config.toml
n_layer = 12
d_model = 256
n_head = 2
n_kv_head = 2
head_dim = 128
d_mlp = 704
vocab_size = 8192
activation = "swiglu"
norm = "rmsnorm"
norm_place = "pre"
norm_eps = 1e-07
positions = "rope"
rope_base = 10000.0
rope_fraction = 1.0
qk_norm = true
attn_scale = 0.114
bias = "none"
tie_embeddings = false
parallel_block = false
extras = ["some layers without attention", "local attention windows", "paired heads", "value embeddings", "a smear gate", "capped logits"]
init = "normal"
init_std_qkv = 0.0367
init_std_o = 0.0
init_std_up = 0.0367
init_std_down = 0.0
optimizer = "muon_variant"
lr = 0.0201
lr_mult_up = 0.625
beta1 = 0.95
lr_head = 0.00906
warmup_steps = 91
schedule = "wsd"
decay_fraction = 0.885
decay_shape = "linear"
final_lr_fraction = 0.05
batch_tokens = [65536, 131072, 262144]
seq_len = 256
doc_mask = true
train_tokens = 771700000
steps = 5447
dataset = "wikipedia_en"
Each number is 50 + 12 x the weight over its row's rms, rounded and kept within 0 to 99. Layers, rows and columns count from 0. The size before them is the row's rms in percent of the matrix's.

# layer 5 attention key, 256x256, rms 0.759, rows 175-229, columns 64-127
098:59 46 49 55 52 32 42 37 25 39 70 44 73 69 57 38 57 26 44 45 31 55 61 40 30 75 30 43 47 40 38 52 63 63 47 59 77 72 50 64 42 41 38 57 59 67 46 39 66 54 57 54 48 29 52 40 46 53 44 45 45 62 39 39
096:34 57 54 50 28 41 59 56 64 52 51 44 57 52 50 26 57 56 55 64 53 49 54 31 49 73 35 63 47 58 53 41 44 61 22 40 52 55 59 49 52 39 66 48 65 21 27 55 61 52 45 63 47 44 66 29 62 66 51 60 55 54 30 60
098:42 32 56 66 59 45 38 51 65 56 52 55 44 50 66 46 55 52 57 70 54 48 32 40 36 54 72 43 61 62 45 47 42 46 29 64 44 53 65 11 39 37 56 60 50 56 53 45 56 58 34 54 45 62 38 48 55 53 70 48 72 45 55 52
113:36 59 48 59 58 64 36 39 64 60 59 61 55 24 45 54 46 73 68 27 33 53 63 39 49 43 57 48 54 64 53 68 45 57 52 58 46 45 33 50 69 41 50 60 43 33 61 30 45 41 49 54 56 41 30 51 31 32 50 59 54 40 35 60
097:45 39 43 53 39 56 59 26 57 69 31 44 48 54 41 45 55 46 56 72 56 53 51 66 51 66 44 71 63 64 67 61 50 32 45 42 50 63 62 59 41 55 50 84 42 47 52 74 43 31 60 51 52 51 49 56 53 53 36 54 39 60 38 41
094:46 38 53 32 51 54 21 55 53 48 57 58 48 37 70 47 49 28 29 66 46 58 48 68 35 56 48 37 45 63 54 55 41 51 61 44 51 62 35 74 51 40 45 48 34 51 27 67 56 62 49 35 50 52 44 64 43 68 47 37 33 63 31 48
092:30 29 33 62 53 62 42 67 36 58 49 62 44 47 39 65 57 58 74 48 44 51 39 54 47 38 52 71 46 33 68 53 49 49 34 40 56 59 61 35 55 42 55 65 36 58 56 49 52 31 49 56 52 67 65 70 47 46 45 36 41 58 45 44
095:49 47 39 47 40 69 35 42 49 66 56 49 51 53 30 54 72 55 59 31 51 55 57 63 51 24 47 44 48 26 36 52 40 40 23 38 50 42 32 36 43 71 54 48 38 51 34 52 58 60 60 48 34 56 66 63 55 33 31 59 52 77 59 41
102:63 51 49 57 50 55 60 53 52 43 52 64 54 47 50 63 42 52 57 71 43 66 39 73 56 75 50 24 14 47 45 55 43 57 49 33 54 37 46 38 32 50 46 67 64 40 40 45 63 54 56 48 28 41 42 37 55 58 69 62 49 46 62 38
092:55 74 62 45 38 40 51 45 58 50 30 49 53 61 55 54 40 66 45 41 50 59 58 44 61 52 63 28 52 61 53 60 58 56 57 68 57 33 52 58 46 40 61 62 72 50 43 49 59 58 44 61 49 51 50 68 66 59 52 69 53 43 43 78
099:48 48 57 56 60 48 44 54 63 43 44 27 49 54 63 44 46 31 45 42 40 41 40 77 64 54 63 64 43 64 52 24 52 31 60 41 47 46 47 35 62 44 34 54 47 54 26 41 57 55 43 32 47 45 30 60 65 39 44 63 74 49 54 37
098:40 56 43 48 58 47 34 39 69 33 43 55 51 41 70 81 64 39 60 39 53 53 51 60 38 60 68 53 51 52 39 40 62 66 56 24 40 28 42 65 53 53 59 34 31 55 47 72 56 50 44 36 48 42 63 73 49 61 62 56 37 54 41 32
098:63 52 68 39 39 48 57 45 52 42 40 45 64 47 48 43 62 54 58 66 58 39 61 51 54 46 54 61 36 50 59 49 42 67 88 63 54 59 67 30 62 59 64 40 42 61 68 51 69 51 40 55 42 38 65 38 37 49 77 70 47 47 44 52
103:47 47 47 62 40 51 65 45 50 35 33 48 51 46 46 41 40 28 32 50 75 47 39 35 44 64 51 43 51 44 57 72 55 42 62 52 53 30 42 64 40 52 49 58 44 50 44 55 55 55 62 39 51 53 61 55 29 48 65 50 64 65 39 43
103:45 59 51 65 38 51 73 73 74 41 30 52 91 53 46 68 47 41 11 54 29 48 52 58 37 59 51 54 38 40 51 37 51 50 45 52 55 51 47 71 48 46 44 47 59 45 50 47 43 51 64 43 43 51 27 45 51 42 44 52 61 39 36 50
095:40 61 42 48 67 62 40 48 64 55 48 25 48 49 60 63 38 71 36 58 55 49 52 31 69 37 41 42 79 24 55 48 52 56 67 37 59 62 61 50 55 41 57 35 69 72 50 73 33 57 55 42 74 32 59 51 49 57 57 46 47 59 59 39
097:58 32 41 55 38 45 46 66 63 47 66 46 55 58 55 41 52 72 56 66 61 52 45 71 82 67 51 34 63 48 36 49 40 44 51 28 68 62 49 63 45 56 65 44 56 47 54 44 44 50 47 40 60 34 49 30 47 36 32 70 57 51 46 26
098:62 45 47 44 48 24 57 60 42 44 66 36 53 39 58 53 63 42 58 65 44 49 45 64 60 51 52 49 77 40 60 52 47 49 27 59 49 58 44 64 55 51 45 52 37 42 29 59 43 41 34 49 73 47 56 56 45 59 72 41 62 44 52 28
102:43 69 41 56 53 35 58 51 47 38 47 51 40 58 33 47 46 49 54 65 51 47 48 38 56 67 46 45 43 55 66 45 67 46 48 40 65 67 49 69 53 33 49 39 45 55 44 56 43 42 53 60 30 63 47 46 43 55 48 59 65 50 47 22
103:48 60 44 28 50 46 51 44 64 42 48 50 70 63 47 43 53 40 76 39 61 54 57 37 57 69 37 53 40 54 55 66 50 60 44 46 42 38 59 58 44 69 56 55 35 43 64 45 54 57 54 48 48 51 45 40 46 53 62 59 68 48 52 50
098:53 45 41 50 55 50 53 49 42 47 57 63 52 59 38 48 47 70 49 60 73 54 61 30 52 52 64 39 67 49 62 43 46 51 47 51 53 64 27 35 31 40 45 76 68 40 40 68 50 44 64 58 73 41 46 44 49 37 40 54 51 58 45 40
103:43 40 51 54 38 46 53 36 51 35 45 54 41 52 56 76 48 48 53 73 57 44 38 43 42 37 42 53 48 37 35 38 55 54 25 58 40 42 35 46 56 72 63 48 36 56 13 54 46 56 40 41 45 39 31 84 34 68 57 68 45 37 55 53
101:69 54 47 54 72 52 45 59 42 67 50 58 56 69 67 70 42 59 38 44 57 61 56 38 48 55 63 45 51 66 42 36 39 49 47 57 58 47 48 47 57 56 42 51 58 46 39 44 78 44 54 51 52 42 53 57 70 48 22 58 34 44 56 48
098:51 49 56 55 42 66 50 20 67 62 49 57 43 54 59 57 50 33 46 41 44 50 47 50 60 65 32 36 51 52 38 40 36 50 47 70 36 82 37 43 51 09 45 34 46 49 47 56 54 47 49 62 41 39 37 63 61 50 38 38 36 33 52 60
093:50 51 49 51 52 58 52 65 64 58 71 61 18 60 47 45 63 73 31 39 50 53 44 65 74 37 60 58 39 47 55 54 65 48 41 47 64 39 59 37 53 52 49 58 42 42 72 30 76 51 36 25 48 33 55 50 53 48 34 62 18 40 61 44
095:38 75 49 35 46 42 23 60 66 51 59 61 53 56 56 68 59 48 56 49 62 33 34 39 70 44 40 37 55 26 44 43 49 53 32 47 29 60 59 47 55 50 46 32 30 65 54 51 66 54 49 58 45 50 57 49 45 71 40 53 61 67 53 40
094:29 80 58 61 44 41 34 58 32 43 40 39 38 56 26 51 37 46 51 61 59 42 59 41 29 65 69 59 40 39 46 57 42 54 43 46 67 52 16 68 47 39 50 71 40 54 44 55 57 61 41 58 56 45 52 56 53 53 32 40 53 62 57 24
096:24 33 27 48 58 40 49 71 66 40 67 46 34 52 54 30 41 57 42 56 67 39 71 50 42 44 51 54 45 60 49 54 23 51 63 54 48 44 41 52 71 52 60 30 66 39 39 57 50 55 70 46 56 65 43 35 68 56 55 44 63 69 38 43
099:60 32 65 56 16 44 57 47 35 44 55 41 62 46 64 70 53 34 55 44 28 40 53 70 31 44 55 42 18 58 57 53 56 31 55 46 68 55 43 47 50 58 45 49 44 28 54 49 36 43 34 70 33 40 34 48 66 59 25 47 58 53 44 84
100:62 58 43 68 64 57 38 55 42 30 49 37 51 42 42 61 38 45 40 48 39 62 65 38 48 59 37 57 30 54 39 71 47 49 50 46 55 65 60 57 61 66 59 65 52 52 53 37 50 41 58 43 41 36 52 38 43 28 27 57 54 51 38 57
090:44 25 41 52 23 43 46 56 81 68 46 49 51 57 60 59 55 48 53 57 46 50 77 53 55 52 52 37 48 49 56 46 48 37 53 56 49 62 25 48 58 55 10 38 42 44 34 34 50 59 54 35 39 49 42 62 52 55 59 31 55 18 44 73
108:63 47 43 62 30 47 44 56 46 63 67 50 46 64 56 56 57 53 40 53 50 82 58 56 36 62 50 50 48 34 61 65 54 39 35 47 39 38 43 50 49 51 37 48 46 59 39 61 35 21 41 39 57 61 78 56 58 45 67 49 57 46 57 49
096:65 43 52 57 24 41 39 50 57 43 51 35 60 48 79 61 57 45 35 45 45 56 34 64 50 38 51 41 51 34 54 62 65 68 56 60 65 51 55 66 44 62 55 48 67 39 51 54 59 27 46 57 34 49 41 30 74 41 30 74 45 35 68 45
090:55 58 49 32 55 58 36 41 55 61 49 32 32 56 43 51 70 59 24 33 54 34 31 46 29 37 50 50 53 27 61 29 44 62 67 36 46 55 51 43 51 41 58 52 59 52 53 45 66 38 42 63 45 64 54 50 21 66 65 39 50 57 33 58
096:31 61 50 49 47 31 76 48 50 50 60 39 42 33 64 37 40 58 41 35 43 39 44 44 60 44 68 62 54 56 57 52 50 33 61 61 42 58 60 34 52 55 68 70 54 56 59 46 62 62 48 41 54 51 48 63 44 58 52 41 45 59 66 52
096:27 46 57 56 29 44 67 46 51 49 46 57 40 42 76 42 60 59 40 40 63 48 55 59 59 58 43 48 81 36 42 39 34 72 31 64 60 45 57 58 49 48 53 56 41 57 56 74 59 55 38 39 62 46 43 47 59 31 49 38 59 36 48 27
099:43 58 43 42 64 49 56 43 40 60 50 52 42 71 65 33 50 57 60 59 55 55 77 75 41 52 60 59 60 53 45 50 43 47 35 47 31 64 52 17 59 45 45 55 55 63 45 25 49 35 61 39 40 62 63 53 56 42 37 42 64 55 54 23
102:40 77 54 76 52 62 46 72 58 60 54 30 40 36 44 47 40 57 44 42 49 66 38 53 29 37 51 40 57 40 55 54 35 58 35 35 60 34 48 28 77 38 57 56 60 47 47 45 50 36 42 53 38 57 43 45 50 49 41 57 53 48 39 59
095:35 68 67 48 51 64 59 63 34 52 27 65 61 33 57 28 66 46 36 31 42 40 33 35 52 51 51 43 45 39 27 48 38 65 37 55 41 30 31 48 55 50 40 33 56 66 49 49 57 50 58 54 56 44 40 51 17 39 65 49 55 37 55 36
091:39 57 37 25 61 36 72 75 53 31 34 56 67 54 39 38 59 50 47 55 42 72 48 54 48 61 45 15 69 50 61 41 55 43 51 32 50 41 50 50 33 38 42 43 54 53 43 59 69 68 47 55 55 52 38 37 54 58 61 39 49 52 40 67
088:64 53 44 68 64 49 42 57 31 55 57 52 21 52 48 71 62 51 32 36 46 37 42 14 42 56 35 37 58 52 59 47 49 61 60 57 46 62 64 65 50 60 60 46 47 52 56 50 56 54 22 28 57 38 40 20 60 70 45 53 41 24 56 49
094:30 34 52 72 27 66 48 49 33 91 51 52 52 71 33 51 73 66 49 56 61 56 63 62 52 45 47 43 59 40 63 49 48 50 33 52 44 34 63 50 40 54 54 24 59 68 55 61 42 46 35 49 39 75 18 53 39 40 49 41 54 55 57 44
098:54 47 55 36 47 76 68 70 60 51 61 48 41 55 69 66 57 46 41 45 59 60 45 63 27 34 42 62 75 44 67 55 55 46 79 58 32 46 73 35 60 61 67 45 44 46 40 34 69 44 62 56 46 57 63 61 55 56 37 52 45 34 63 37
093:43 41 52 50 59 44 40 28 20 39 62 50 56 47 39 64 49 51 52 64 50 65 56 51 50 52 51 59 52 35 59 48 49 62 72 32 55 30 52 34 25 52 47 45 53 49 33 45 29 57 27 59 48 29 53 30 47 48 19 63 63 45 61 50
093:60 49 45 23 58 69 23 62 32 38 39 39 52 67 33 44 70 36 53 83 39 50 43 54 53 41 59 40 43 29 48 64 40 37 46 58 35 53 78 53 36 77 46 50 64 32 66 55 45 52 59 28 61 65 47 51 38 46 49 55 78 43 51 49
092:58 47 48 38 37 58 50 66 29 14 71 66 41 62 55 46 44 54 48 62 54 59 57 44 53 48 61 47 59 35 35 56 57 60 58 55 68 58 54 48 43 34 49 66 48 61 49 56 63 75 58 53 53 60 42 41 59 56 48 41 48 37 25 63
094:39 63 56 58 48 52 48 78 73 66 50 66 58 48 48 47 45 58 70 57 47 38 50 60 27 44 37 37 45 60 56 31 61 65 33 31 21 60 75 46 75 56 42 49 39 59 41 68 49 50 51 51 63 55 65 74 56 51 49 62 64 42 49 45
089:75 61 58 21 56 68 34 40 55 44 48 36 66 53 46 55 40 44 35 53 77 45 71 50 66 44 60 50 57 45 59 27 48 57 67 53 47 74 44 36 72 57 43 57 44 54 67 47 61 41 50 42 55 30 47 46 49 59 35 53 46 60 71 41
098:41 72 75 48 48 62 36 39 51 42 66 35 53 33 53 30 60 58 48 45 50 41 24 37 49 39 38 54 39 56 44 51 36 46 57 29 57 43 42 62 39 46 53 41 49 61 43 42 63 57 49 38 70 57 57 36 43 39 40 45 43 30 53 47
100:43 45 32 43 76 51 58 32 38 48 59 48 45 51 76 52 81 67 67 50 61 54 63 42 59 62 31 33 42 49 61 41 38 39 41 31 47 55 53 41 34 48 52 43 38 45 54 48 47 33 44 33 59 76 58 47 85 37 31 59 38 34 49 65
093:42 50 42 37 77 58 40 56 50 35 61 62 52 44 25 45 45 49 23 51 47 58 21 48 36 56 40 57 44 57 64 58 52 45 52 50 32 58 46 62 67 50 50 55 48 35 55 47 40 56 72 37 45 36 46 52 58 45 69 54 37 37 48 38
096:60 73 51 48 36 48 53 79 46 58 61 53 66 26 38 62 40 51 48 41 39 75 51 63 50 67 40 47 36 64 60 60 48 32 42 42 47 62 58 48 55 53 60 20 37 42 42 60 54 48 52 52 40 48 53 47 59 51 58 44 62 50 39 57
095:45 68 51 49 46 59 26 32 51 74 32 36 30 58 56 55 40 64 23 57 40 49 54 44 48 61 40 51 52 72 62 46 23 41 42 53 48 52 43 44 60 35 47 60 70 55 46 28 41 46 46 52 61 55 54 42 47 48 32 34 29 46 68 44
097:29 57 52 61 61 49 45 56 67 41 37 46 43 62 54 34 60 42 40 61 56 73 61 51 66 59 40 64 42 47 41 70 76 63 47 37 47 51 43 38 47 57 41 59 47 60 75 34 57 36 50 48 62 55 46 55 40 57 52 34 37 73 59 29
101:60 44 57 38 43 52 51 61 57 46 52 44 47 56 64 57 45 67 18 37 38 38 39 46 50 56 55 60 39 45 49 46 32 38 38 40 39 77 42 58 45 58 49 45 35 42 70 55 73 37 54 49 29 49 72 65 64 49 45 21 51 52 55 40
# layer 5 attention query, 256x256, rms 0.81, rows 176-229, columns 64-127
100:46 35 50 29 80 44 44 56 39 32 42 38 22 46 49 56 68 31 55 58 42 41 64 33 50 44 65 51 31 52 72 57 51 44 55 57 54 55 66 52 50 49 58 49 42 47 60 28 47 51 82 66 67 68 50 54 44 53 55 55 31 55 43 53
102:59 63 60 41 68 59 47 44 31 45 52 57 44 47 67 41 56 55 58 47 53 41 60 60 77 54 46 45 69 42 40 28 49 42 45 48 46 46 60 69 44 35 59 82 57 44 57 52 59 36 50 62 33 42 44 16 32 55 32 46 50 78 46 42
094:48 71 55 45 48 46 60 55 57 50 49 40 83 57 56 35 33 62 51 52 53 53 47 36 44 44 47 31 45 29 56 52 50 43 49 40 49 24 51 44 40 58 54 61 39 49 48 72 53 55 57 79 69 43 50 36 47 68 61 40 53 42 36 59
104:76 45 51 53 51 63 25 56 45 30 65 46 45 38 58 53 60 32 66 49 40 27 31 55 55 43 82 43 37 50 46 58 58 53 56 29 38 43 76 32 49 55 49 32 34 58 46 54 56 61 48 53 56 53 27 52 43 18 42 52 75 35 52 43
107:38 63 60 76 62 36 49 50 61 40 61 52 48 37 52 58 56 45 49 31 55 72 62 56 65 57 38 25 63 26 35 58 52 58 45 49 45 45 39 41 50 80 56 60 39 34 56 32 35 28 28 65 35 36 47 60 58 46 49 39 60 73 56 34
089:52 49 51 52 33 81 62 57 57 66 50 29 47 42 37 63 46 47 38 69 59 19 38 54 45 43 34 45 43 43 43 61 22 58 37 61 53 66 44 50 53 53 62 51 47 51 35 55 38 69 51 22 45 46 25 42 41 63 50 66 23 38 47 43
093:52 54 60 40 54 48 34 53 42 50 56 47 58 55 60 77 51 47 37 38 46 50 74 46 62 52 58 48 49 54 47 55 57 59 36 59 61 61 53 50 47 51 54 68 64 42 49 49 42 39 31 53 38 54 52 27 52 35 49 49 40 65 48 57
104:65 58 27 23 24 66 82 43 49 40 32 53 44 40 56 50 48 48 62 55 42 28 44 52 63 51 36 41 52 61 45 52 23 57 34 41 62 46 41 51 69 51 67 54 56 61 41 76 74 41 46 46 61 35 40 55 47 32 71 41 55 64 57 76
092:56 40 33 39 51 60 63 50 52 33 54 56 41 44 62 49 56 35 40 50 62 58 48 71 55 65 53 39 46 38 47 31 53 48 39 18 29 60 48 57 59 57 51 45 67 73 46 57 24 54 71 53 27 31 50 51 45 48 85 33 73 41 56 43
096:43 50 55 72 68 60 32 36 35 48 54 71 39 41 35 45 50 56 27 56 47 45 62 55 39 48 44 28 54 36 60 48 44 54 49 61 47 47 51 67 75 50 63 65 37 58 77 50 62 35 44 49 54 60 46 25 60 62 40 46 69 34 53 47
091:58 50 58 55 62 59 46 26 44 65 58 39 56 68 45 61 54 51 47 42 53 30 41 56 51 35 59 56 28 28 36 59 58 64 45 51 53 38 41 46 55 59 36 36 50 47 56 42 55 58 42 22 51 48 59 37 65 45 33 63 47 17 54 63
102:52 46 62 72 60 37 41 54 61 45 64 40 59 54 68 56 35 47 15 48 55 53 45 63 49 70 53 57 39 38 53 75 58 45 40 43 55 45 50 54 38 46 48 56 44 39 54 23 34 46 35 44 48 63 58 49 65 61 28 47 35 32 62 46
084:53 68 63 45 40 49 66 51 62 49 46 62 51 53 64 48 50 50 30 52 37 70 69 39 76 62 30 55 59 36 69 60 34 61 60 38 55 48 50 34 42 52 62 37 38 58 50 86 41 62 42 60 42 32 47 42 68 70 57 43 36 58 56 40
097:47 79 55 39 51 40 46 36 62 51 53 36 28 43 36 40 50 51 61 42 38 61 50 46 59 50 40 49 66 53 40 50 82 51 42 30 35 49 58 60 59 34 53 46 49 69 55 64 51 47 31 70 51 42 42 66 51 63 61 37 30 57 39 44
092:50 46 42 57 43 46 65 49 56 54 51 59 60 37 43 65 57 22 36 79 66 39 70 50 56 66 50 65 35 48 63 44 56 33 36 50 55 63 45 60 62 70 35 35 60 73 34 50 50 53 36 77 59 52 59 29 67 47 36 62 35 37 47 55
097:45 46 48 59 50 58 61 37 52 52 51 68 58 39 45 52 65 59 34 50 38 49 72 43 66 37 52 51 46 25 40 63 31 52 49 61 64 35 37 76 46 48 58 55 46 51 51 48 46 46 81 30 64 60 38 50 35 29 22 51 65 26 56 59
092:64 48 71 55 37 60 38 37 38 59 50 65 54 38 23 65 55 33 45 33 45 43 45 59 33 64 60 59 41 37 37 53 45 63 42 44 52 41 45 52 37 65 40 46 50 70 42 30 36 40 54 59 45 56 48 68 66 46 49 44 36 36 49 51
097:36 24 44 59 31 42 48 60 69 34 39 60 50 53 56 62 72 38 45 43 64 45 64 47 26 58 42 52 50 51 35 54 50 48 48 49 49 60 51 33 42 51 34 54 47 37 68 53 34 70 53 47 60 23 73 41 46 63 42 40 36 53 46 25
102:63 61 48 63 59 51 53 46 53 36 48 48 80 56 41 51 39 50 45 57 41 54 61 72 51 46 37 63 70 45 36 70 51 53 46 40 46 47 49 56 50 41 41 66 45 65 53 45 28 54 26 39 41 54 46 43 46 68 31 51 49 66 77 62
101:51 55 37 47 28 51 51 66 33 35 49 37 44 50 46 46 25 53 57 43 31 46 47 32 61 30 73 57 38 46 31 40 51 48 44 51 48 75 35 34 46 43 37 40 46 39 32 64 55 52 59 35 50 55 62 49 49 70 57 48 46 51 58 40
097:36 33 43 47 49 38 34 52 54 38 61 53 46 16 54 45 57 40 42 32 38 51 48 55 63 32 55 36 49 10 50 54 42 46 40 77 48 71 58 34 46 24 47 55 63 59 57 23 63 59 38 40 42 71 51 44 54 51 40 49 54 46 80 53
094:39 38 23 50 54 32 53 47 57 62 62 58 44 55 50 49 66 68 60 43 51 61 49 59 63 20 48 52 43 25 46 56 53 44 27 52 54 46 55 48 51 49 61 47 64 33 26 28 57 44 43 28 48 50 60 42 50 76 46 49 52 71 54 30
093:54 55 43 65 69 41 65 54 42 45 37 38 46 37 45 33 70 53 35 44 33 56 58 36 42 64 47 51 44 59 42 69 44 58 59 50 55 51 50 59 44 38 50 23 52 49 44 48 69 49 64 60 47 50 52 46 63 58 46 56 69 35 73 57
094:58 33 48 51 66 50 67 57 44 58 47 54 57 51 51 48 63 51 49 66 75 50 39 29 47 48 43 62 74 45 47 57 29 70 44 52 36 39 44 50 32 52 46 39 76 41 33 41 18 62 40 56 70 66 45 38 47 52 24 44 59 29 55 53
093:54 35 49 53 66 71 73 41 49 51 36 22 53 48 29 65 51 46 34 57 75 39 45 32 52 26 49 48 47 42 72 40 72 46 59 48 65 44 50 38 45 51 63 39 45 62 54 39 35 58 60 62 39 56 41 53 41 60 46 56 54 53 40 48
091:40 32 46 25 49 54 54 60 61 51 40 41 47 69 34 52 61 44 38 42 63 47 53 54 59 34 26 35 63 64 57 51 69 55 54 49 35 37 35 71 31 56 36 42 50 64 44 40 66 62 44 72 25 34 42 37 58 51 49 31 65 65 57 48
092:61 60 51 27 46 61 41 53 55 42 66 50 41 50 49 60 51 40 28 82 43 53 44 59 58 61 32 57 70 38 39 66 39 57 71 58 58 70 49 60 57 71 51 45 52 55 47 51 49 56 46 58 20 76 62 46 44 58 45 81 37 38 38 50
095:58 64 44 48 15 54 41 65 47 58 53 53 53 15 55 43 38 57 61 53 59 57 58 57 49 31 47 60 78 43 61 74 45 55 58 49 29 42 36 51 47 48 39 48 42 50 61 64 50 51 33 48 31 39 75 45 65 43 60 49 67 44 37 31
095:46 35 46 46 53 61 56 53 33 45 52 25 50 56 55 51 41 37 41 50 43 38 56 42 72 33 55 45 51 43 46 21 46 43 55 52 54 50 68 66 31 32 48 27 09 55 47 38 39 53 39 53 47 68 47 38 61 69 55 32 21 68 53 37
098:38 35 33 52 37 42 35 37 41 61 44 64 47 26 34 35 66 37 33 27 51 39 44 35 28 48 55 51 49 48 51 63 47 46 59 55 48 41 50 55 42 44 42 30 40 38 56 70 40 38 57 50 46 70 65 53 54 44 41 34 45 32 31 35
099:49 62 60 50 67 43 53 48 55 43 61 63 44 57 48 31 75 31 66 59 53 63 40 56 51 36 35 52 70 32 33 40 32 40 54 46 34 42 64 45 55 36 36 54 63 48 57 52 43 42 40 68 36 61 28 68 44 50 79 40 45 54 42 78
101:49 48 69 49 42 25 72 57 54 48 33 59 47 34 57 41 49 59 63 45 39 38 30 47 57 61 48 39 33 61 47 58 63 54 55 36 59 50 42 68 58 43 43 45 55 72 48 54 62 52 51 56 47 56 39 36 35 53 58 58 59 49 38 51
088:57 51 79 71 49 51 73 52 52 52 36 37 35 18 68 38 44 47 55 58 47 42 42 56 35 68 39 71 54 50 43 32 66 45 70 59 33 39 44 43 72 68 52 41 30 38 59 49 34 59 54 61 48 41 36 31 40 68 45 55 37 58 53 45
097:51 42 47 43 69 42 36 37 54 51 37 43 52 47 38 58 55 54 59 57 77 37 47 58 34 72 36 24 33 48 52 37 20 79 63 60 38 56 69 43 55 58 47 45 50 46 42 54 77 51 56 41 32 73 46 65 40 46 75 42 58 49 65 31
098:39 42 66 68 79 58 42 49 37 82 52 42 63 70 42 41 37 78 37 62 52 51 52 36 60 57 61 51 68 48 59 70 45 44 36 44 65 38 30 38 47 61 48 56 54 59 56 47 54 62 40 62 43 40 45 57 45 63 47 60 55 66 38 39
094:43 31 32 61 48 39 42 67 49 50 47 45 72 32 43 50 40 45 60 33 48 40 57 30 41 56 41 43 37 60 36 36 35 43 53 30 55 58 64 28 35 46 52 53 60 57 27 56 61 51 65 64 65 54 47 36 63 54 39 67 05 54 59 72
092:36 41 64 62 44 52 47 35 57 28 36 59 61 60 49 41 66 51 53 77 52 42 58 47 40 61 50 44 41 89 30 34 62 22 41 44 53 41 57 54 55 49 46 57 63 29 51 53 35 59 66 50 69 44 46 42 42 60 43 73 47 39 50 75
091:53 35 54 55 48 39 55 38 42 42 51 58 60 59 63 60 36 32 45 43 52 49 46 40 40 46 62 53 46 48 58 47 44 40 48 43 36 56 54 44 52 43 28 55 42 78 59 43 67 46 46 34 66 33 42 56 44 68 38 53 45 47 34 50
095:59 34 63 49 30 54 44 37 58 65 56 62 63 70 35 36 53 48 79 67 59 34 27 56 69 44 44 49 71 60 65 44 60 43 64 19 49 28 59 61 46 46 49 46 37 53 75 54 46 40 38 36 27 46 59 42 35 57 29 40 47 45 35 47
091:52 57 57 32 63 68 69 58 47 37 63 53 71 54 41 33 56 54 47 45 65 48 63 66 65 65 42 62 62 63 36 36 59 62 27 49 55 29 43 43 50 42 37 51 47 53 46 46 53 63 65 58 52 49 45 48 37 67 56 43 38 55 53 42
099:48 47 38 41 56 41 42 43 50 63 66 56 61 70 52 52 47 56 48 73 58 49 44 37 34 51 50 62 51 58 28 74 35 41 50 30 46 48 26 46 51 43 51 66 71 59 63 42 58 69 60 40 86 54 66 74 55 53 57 48 51 52 52 49
095:41 56 46 55 41 52 59 14 50 31 59 43 48 51 36 27 30 37 34 38 53 58 49 30 45 68 51 34 50 51 40 26 51 60 50 47 44 42 60 64 35 61 55 43 62 40 68 62 53 59 63 53 62 55 57 42 59 50 56 53 55 55 35 66
102:21 51 70 42 47 58 48 53 73 53 35 37 44 36 57 36 29 56 59 53 26 65 46 69 69 60 47 41 36 59 51 60 51 49 40 37 46 35 59 53 50 58 42 49 36 45 64 47 36 61 73 57 32 42 47 40 22 50 49 40 48 41 30 48
091:31 59 72 41 59 35 48 48 68 76 74 43 40 49 44 40 60 69 47 34 55 41 58 53 58 41 32 44 63 42 34 63 52 45 45 35 58 49 50 67 54 33 53 58 38 56 40 45 41 58 54 41 60 50 37 60 39 46 33 54 30 39 29 34
100:28 36 44 47 29 54 46 70 39 49 51 60 49 52 33 43 77 55 66 54 68 35 53 61 75 53 64 67 62 55 40 63 42 51 41 37 50 52 38 73 26 43 57 33 52 62 48 52 57 27 40 43 46 40 48 35 47 56 42 52 35 41 58 63
094:68 69 54 63 65 65 39 39 27 43 51 39 43 58 51 74 59 54 33 09 40 39 65 51 42 69 62 43 43 59 70 38 58 45 56 79 41 59 50 32 54 67 55 51 55 60 31 58 42 40 61 52 41 61 50 43 60 44 47 47 44 51 66 33
087:51 44 34 57 64 56 57 45 46 33 50 44 49 49 61 40 47 51 47 66 42 58 49 57 42 50 54 34 43 25 34 52 35 38 45 57 44 46 30 32 37 54 57 55 50 79 63 37 42 50 52 47 49 50 48 39 54 42 59 68 41 45 18 49
088:57 31 55 47 50 48 51 35 52 43 45 58 52 50 46 43 61 47 67 37 46 63 48 44 45 41 62 47 63 56 36 57 43 46 40 50 28 40 61 48 66 42 48 37 25 26 41 39 37 61 44 73 54 59 48 59 67 63 58 38 68 53 39 45
099:48 61 44 37 36 50 45 51 48 65 58 47 44 60 32 51 44 58 61 36 54 45 47 49 56 74 63 66 42 32 59 52 43 47 45 59 57 59 52 59 47 31 40 64 42 54 34 60 59 54 53 30 67 22 56 61 51 51 74 49 59 72 60 53
085:51 40 70 86 42 56 58 51 38 62 50 52 55 49 42 67 58 60 62 39 64 46 68 67 54 57 42 40 76 67 46 50 49 52 62 46 61 44 21 47 50 55 44 31 63 35 54 48 26 40 46 41 33 44 44 46 62 42 47 47 49 55 52 51
091:57 45 52 61 51 52 81 50 49 30 42 35 55 43 69 43 15 51 44 27 36 64 47 59 62 52 44 56 52 37 56 62 35 47 43 51 64 47 33 42 34 65 51 60 43 48 57 36 35 53 54 36 40 44 50 37 73 62 81 59 25 71 48 38
096:54 53 56 47 67 43 38 33 26 33 68 65 59 55 60 49 47 34 61 46 51 66 55 53 54 56 51 48 53 66 45 55 44 42 54 60 50 41 57 49 57 47 30 61 46 44 34 51 55 47 77 38 48 40 39 59 65 36 43 44 54 66 49 53
096:68 49 50 66 44 34 38 48 64 60 33 45 41 42 56 48 55 71 48 45 67 05 57 52 41 44 51 61 52 45 56 61 48 54 47 36 59 51 49 58 69 38 36 48 42 57 53 64 63 54 45 32 69 41 41 57 41 58 50 64 36 43 71 43
106:56 52 23 52 62 44 53 57 36 37 17 60 51 37 37 55 23 53 41 45 49 66 81 59 56 46 53 71 64 57 47 37 54 63 75 60 79 37 33 23 45 44 42 66 50 30 55 65 59 65 61 56 37 38 44 42 42 48 49 52 44 46 57 50